config.toml
norm = "rmsnorm"
norm_place = "pre"
init_std_qkv = 0.0242
optimizer = "soap_variant"
beta1 = 0.95
warmup_steps = 200
decay_fraction = 0.568
decay_shape = "linear"
batch_tokens = 262144
seq_len = 1024
dataset = "wikipedia_en"
Each number is 128 + 32 x the weight over the matrix's rms, rounded and kept within 0 to 255. Layers, rows and columns count from 0. Numbers have three digits each.

# layer 2 attention value, 512x512, rms 0.0741, rows 428-511, columns 128-191
129165123139159081061114177131104090184120137131126147107161113105090152130165145087119131106137140105110118130135099091101058075114130153150154118170129125088132150142167077073064133169126088
114084106097128136177174106193098129138141102160178097105125151094092137108144144136094126155152140095133125118139119140161140147136097143141102126138141130142099189146147091121155120117132098
146129117106165120121173122163115094136024136091181121139158120082158131136092193134124151112109148186123109159113174149152099090098146152147139147127134125109081113110133165111184148132115125
120141117093089141114132116160119086099110128138140118159116111092087113118130121102174113128144124106182158156127169121110119177114130126128152099102133141133144129121105120145137160130159153
163119170091124110082199135136146068122126121134114119138125149122177076134138078115143124092068152131159133143104188131118111100131114090112172111180098109079113128097128172134147177097160098
106149160159119146148143103088128113113099124048111114092111123124125103099119129116096156146116142165131135113116132136159149127092157165126189142147151112119107121144098138117145105120136121
148126135112143134193115103143129138093100159082150107158156099166086125152125118116135118177129170140154157147145146154110133131130118159134128108136100123095105109100132132134121116035097142
194148132130130125116123126096136088117159099085102070117109135120152113078142130137106107115086146179188126148140160126138163155081106089153123143098111121146096103077145177117169151109105125
144151095163124093168142124170121084120151130087098148135155132121100110158132138134112145113139133101145082099116082120128101100183150150086143093128154116111084116165146083085139118108147113
163145140123166122101114136092097110133127111128154123170119094099139109149123127091114111120101148163111131093087111184111142158104128120085165109113065145111077087141134167101148152141150142
134133121153140129156114130136141144124181112119139148149073094132125129088128164100117073130101126124166118124128089133152101164140158192121124153072136155124137122134158097086111111118154125
129113154134163120122092091124128135113112118115174137145144134153160139117087169087147134130179142120086071114135100189121145141134132179125115178172112130143082127116090120129118115120091143
090130131143149158152146135143065158164155158130087160113133161107132160173115150130094157180165133135124085102065181141158056133134112114107149113108121121149109143126124078151094076124126131
098119144107132114130128081123073129146127139101135134136096139095072111102115122130139176136195159120103118125164133157102083123111119148146132158191125126080103129095128184122135139149152111
152154145124097101109103128124155110131160136149107131109117130136154118114147132136105122148083098171099133143132062157162142124170133171125118144076176133211138127146105147074068155144139072
149180107110147182177143133135139174131116156119129105106114129137115125108134091102129089138141137153146149098109098135113142137129138061099152091162115122095118130150183094147113087138138145
066126134137150139126154145113097179124137141163171159151152131109171069121082188183181128088120090123174136118097120117166172135140142094079130140138177106146134128107145089143142161075145127
109116135118099152107146113135113153158138136114100112159113097116141117089093040118126161122145100124168076118105104138172120123190114110068197149106126109152100138107150092116120118136116153
126195107115151171177115120145135099124185105129103141077111134138087117115103117108110127109108145142102091141079081138114094112146188143122110093130115095109124137159113132137074108111122118
100129144128144138103132119143142113109120081124129129158135107117170123193083169145152147138119080122129160112163142194162095095133112126138096094111123144089133102080099132144126077170113131
153125160125113162081097102120132078185137154116116151190067114125163165150073157149128113121115134151149141127111160113119121142108111122106135135091108169142139116115141144113153130101183149
099139130128129176133190131185118172126135120141136167172124169111108150092101144086114125142142220166109110167143128170091123147175143079104146142108147115138112163110149132143112100135132109
167131133091104172179177095098148116054117103100144149131131144120120167160154107165117146140147115137152125163167139101149085172086124139162155138123085088108124111209141058110136138081105145
127132097106128139138153116116101169137139144092093117181088138082093163136143157130153153142096115120145171096113099129061161152132125101095167148154142162102061133072117145112151150113144111
102110115170091153105178151133154117092118144146087139135129121102082118160109132139148200134107201132134074152160121150112131114125140189143096141075080134149100098125150097149081122080138149
105125135161122108106134164132094123099133151131149130130095117113161129148115111098104144150066118158147107111126135159139157129098167103106148134091074154176095111169112161089154212120166090
164118136185103109165101108146105142118116108119182147137178144111089086132116144141121166143135172093102138186088130129123124124124106130125127117139117153123111142050102101138073116119150146
147118154121135143194086143098109106078137120205103138101116090097196095132068160119126128149102094159133137147172144147139086089102158101122143117110136115144126122151089082127134085117127046
142123126118158128087132149143133131119108156188135155141135137129155146126135058133140128132115152111154122094114099111082093092088115107132070133126120171156145104119103129116174122129142163
131165132080100184157156152120091148195124174153105160118099089115108113113183145156127088120092129094151077131115153121119164101110161144105147140067100115088130134152151117096127102124125118
173076107152174133056138157168094144159127143135104150140151101105119090111104142088162115117166111150130112114122126118148153153161121113153152138148185126118075129122143116114073149151145122
115166149112100114141107143132160081144069117129117139104140104103159142155067170067115103160109162180142107134100118090207102147112116108157150117146144070168155105119093165117140149165153111
126093124104103151174165096178127096104137143179122144101173087123139104075126141123102097079097100164161111149133099082129127121145105113093156153165127110093126174120138061122144106116133143
130162111097125131123115087076128152188079114130071103089154112107111112132117152111163092119144136100108142145099102155132120125149095139144090159153130147155161113116156153128092112088102144
076123176118073168121134145120080098141127104134140132155138079064146175115094120181046156132141110165151082126165083131156088114130147111138134106137144131088139100148169103090159157143083082
125093114073195066070169071141092100113121133113079134129126165130111159167121153123171097109145115127109165136152099212124113139101149165180106146124134151141128101146096168117109160140125098
108085150150099102153122212091107132173148181149142147108134143173134131185148181109150142106102094112152117148107143150107119155114068141070145127228102130068133108119093151110145125135141118
098090089071130146133142111097119120139170087142097083115102117125203128136127169157114130121144140131071153145138145124097083101095194126139121077137102135084127122090131117112105152141123103
147106085117155046076111103153127163152140125134097098129142134154155137138143194151124153136064135121135105106119129080117150118092074116090162124138132087128165097126101100144128108152088129
161109183130135094096136084151131156140163126122127153093161116123141157098104143100120088118147138111145089148153138091144145096109077101108159146158086134076101141139079179151156118127134107
105161142155092176137117125160095113122121122120194101140156177127079110114124147184113133128114143136118094096122083158132127161129123119151109164132129124164176136112153156152092186133120107
130135162127185118056151094115093154121148144091131180157081160120112116134133100078173157108155140123067082098112148142138106110120132145151169155148141139158119163176150156111129188102119076
156125136159148107122198165104151110131147130126200119133108085107150109134117126161139115145137138176087154112075122089154078125108115130146147156124101090162127190146106133165148086100154144
118164072167137088060115130068129142132136130125137116187186116131155127101164121130130128144129092135085092143134162145104061103062116174106157142112142118112117127131156151130174223147132131
167116158097086158130114145131113197109138162093163150157163144114157120169142174092103121141147199177156087104126133165175096115137150113111118105141127172101143132078136135096111150157108126
103095060040178133116147115147135156129130100146094131108168085085073140062175157147134125123136117134146126137193123132108111078186093097116165114132102097115136183182112124178161132109112086
153184135082145141095076063084133127147096155110131142096066130140129121103124142152147122103114195126161169131143144091104119175088151115142102089119156138117128136113094140122118131107152130
135108162099111131127167094146125090106122163113117117133086148138124092108161083118174065143145136119130150143126137128133144172138111119169178074157164139172112119097106146099107087139127170
158087116105135158091158117142160137177152116154127148118143119110070158139129128121092132083156115091141131112120155149108153090110169145160156129206121118093111183113122163129126144105130120
145116102140149094120084172154126134198176090140099159166152127156178157120132154119120142147142165141076146123158143096087141112112147149127183152098149135150089161159166136101135183126078140
155120122151150128110092123174106175127149129128119146145139114107134150110099075148116153119138094109140081112061088098130162089151131151174172202133118114129173083117140191099129107141151139
123112106119148121084073179152145163136137117087158121183067153117159170119155159096090089118116085104159164129176123096136161176110176084146112149117204208141133123110191147086104090149145086
129177104113157123088161089119131152081177197117130099117115130147125107128172095086144183090130136062167159155120156146118171080129194164108087155161112140101166111111108136131120132139148131
150157122108132140164098171156154104157174154144157127165164141165185155158119163175153158129090161176112092098175170118109098130072123118141132161097184099155175099111114059102127091168135111
142150159156113090101095113129104121103132105139162141140143139119138134147119197119081158128138147148131227102159141176149125126154122155108161139129172168123132117158126098096105165106126114
128116147140141167146116122123127133129056112128136159111111120123171124131114200104147160150104097111120111187096122148117192144143140138138106114137114146140122110121115157137130160151135125
103094130119099151137092144116074147185142093119150170153157132141115126074144129116130078167100081071122131107197094164147077078117138132178098182139171147109096160111151127093172160168113102
114149168084090123135215125103109107137129119139083143116130146124101131147136110131095138140115175163083089130161086163134151129100135134101116124104098063145157127123130164156100090094094090
091150071118107119151130150146092130142108121162129171150112114122145122133085121090134127126210107114109079123131111172121104168156135175115149114144071137150142156130154151102148088061156154
103095094120166098124124117124146179152118103136128133098137096132074097120148178148193141123103153114155112106173145086107121099173107153119139188123104154130172142163125105084143076108142122
089175085127082142153154102109120101112051167120101173103185125139140140123135081145123159122152151164123148115148094132117091182098138093114097155147185160129108109152109166099142145161087094
126149158132112117139092129155116154180092126091186113107125140133164120112133133146129103144139151129123117100123124072136127165131182138102158132136118171125137096108173077161162075124045143
062119095157118159163176163154131088117147149152142157151176125145160101136118168170126136140111169136155141177124176182123149098108106177136147104133118073109151107136138129100139076130148181
165098098085139170094129120143195191185113162146100131149093140118107125114152141122123097144168103101165150099116094143142143102134140118148149141165172131114126154120160109101111105127124119
164137113145095125143156160094148094116131170099125174119098137130167127145127056132149127081125101097190101161128164120098149126075117088091114114191126094100122212168118133091164138132134107
096150127118122145159099139096117094132131125169145108151147112156132094159142126107141141064178132132127088131125115149126118148083132156117122112103105152140152130141160115120155119142103111
097176131159150149168129110145152091056158154067137175146130099135143151094144140092132084136137157088147111177149157148118182127096144086147106112101117141134131119072111163159113149147102118
132093143092152126134129114084123154111152106115142131114106139123081156146111124105129139144127078146110140120176069084113155149176113140170095128114123145118132128145127107162162070128110133
083106151117107197146108131125156064169102142099116184122113114149077108094104145072115148152168175109089144114088141130173143094165152130101143167138144144111164056096129162186115154122119133
151111118114140064133125093107123103136167133151109092185089135120133086103194142185147126136093124120092198173165166133163162110096125125152124155088115133080146134158130163153175129116177153
167084141113116097101067133170124119083092135142153096084136140138155126134167160120166115120133091155108097124131113144133177151128114135108121137111110113141096137140116147168105142159114177
128147109149090162129135081096153122105151123122095127127120151124160103154144109134122161134139159129153132145101138132153155060086126115147128143131106117130154133134172128117117150106156077
136130138142104144154164082119119141097118165123117158118131099098170139131154141102129121130164163164119158201161113104155117116079130114142131101100132111121061118060106171145118117138134099
107109117165115150114130096131143099091151189128094133131091108070106103104076081159120104132118124158118103122155149159160131147137154108167130120125122139123157163153122165137151125118155101
137086124135128113125144155137138153152179113105153101123159074154168166133123122119125166140129091131128026102124156128112137101131126118136130065106129137100134119102150128132124115151095077
143117148097099157185146124173095130164113107129161134131164083138112117175126121159150106154111123139113091090098127147089082112148086129117093172073134064115148186134128119123152038052148134
086138153131064094091083134062172125119106163139116172127142126164111134163103112115117148142104174154128063122140095141130162091118158135091112129037107130144151109099133092120105121147105135
172138100118140137054134146115116120131117148116131119139131169109116115099179107163118111130126176105118129092124142148113176142154121129132105146089137140156112141113146141102178112041191147
113145163182104107083149130085126138138135141152071144122100105136101102137166153120178134102123147080111130181134140132124126138157120122105145146079083110149163090125097158150104122141133102
135117149120122054106188122154153134114108144089124119125139113136082113138107186121149135123093144102161133136105126189136102176100104128101094085187116143146121173105075210127119122139107131
144106136143121144084126158146130138092108173160112175119187120152161135149136129157097122112136121154126180180093089131116084101105101132123163150160117127124098099167067142159114149194111116
094146166146118152139135148111133097115096089121107111154104149111117128125130070153094166135136148130156108133114137110099111075092185160107146112092102093126155163127110139153095072167098122
125153094069153167108150105171108156089163101069148111125150143122134148118122167111131119131114141139125136170139208134125135108130155125166126141155157201078147100087165132159084159127125091
145131186106088132213096162101187142099093135187117108155117126190182075167093108133097144150114162138209149102133109096166113173086112125132146097134156130139146133169142089143107110143096197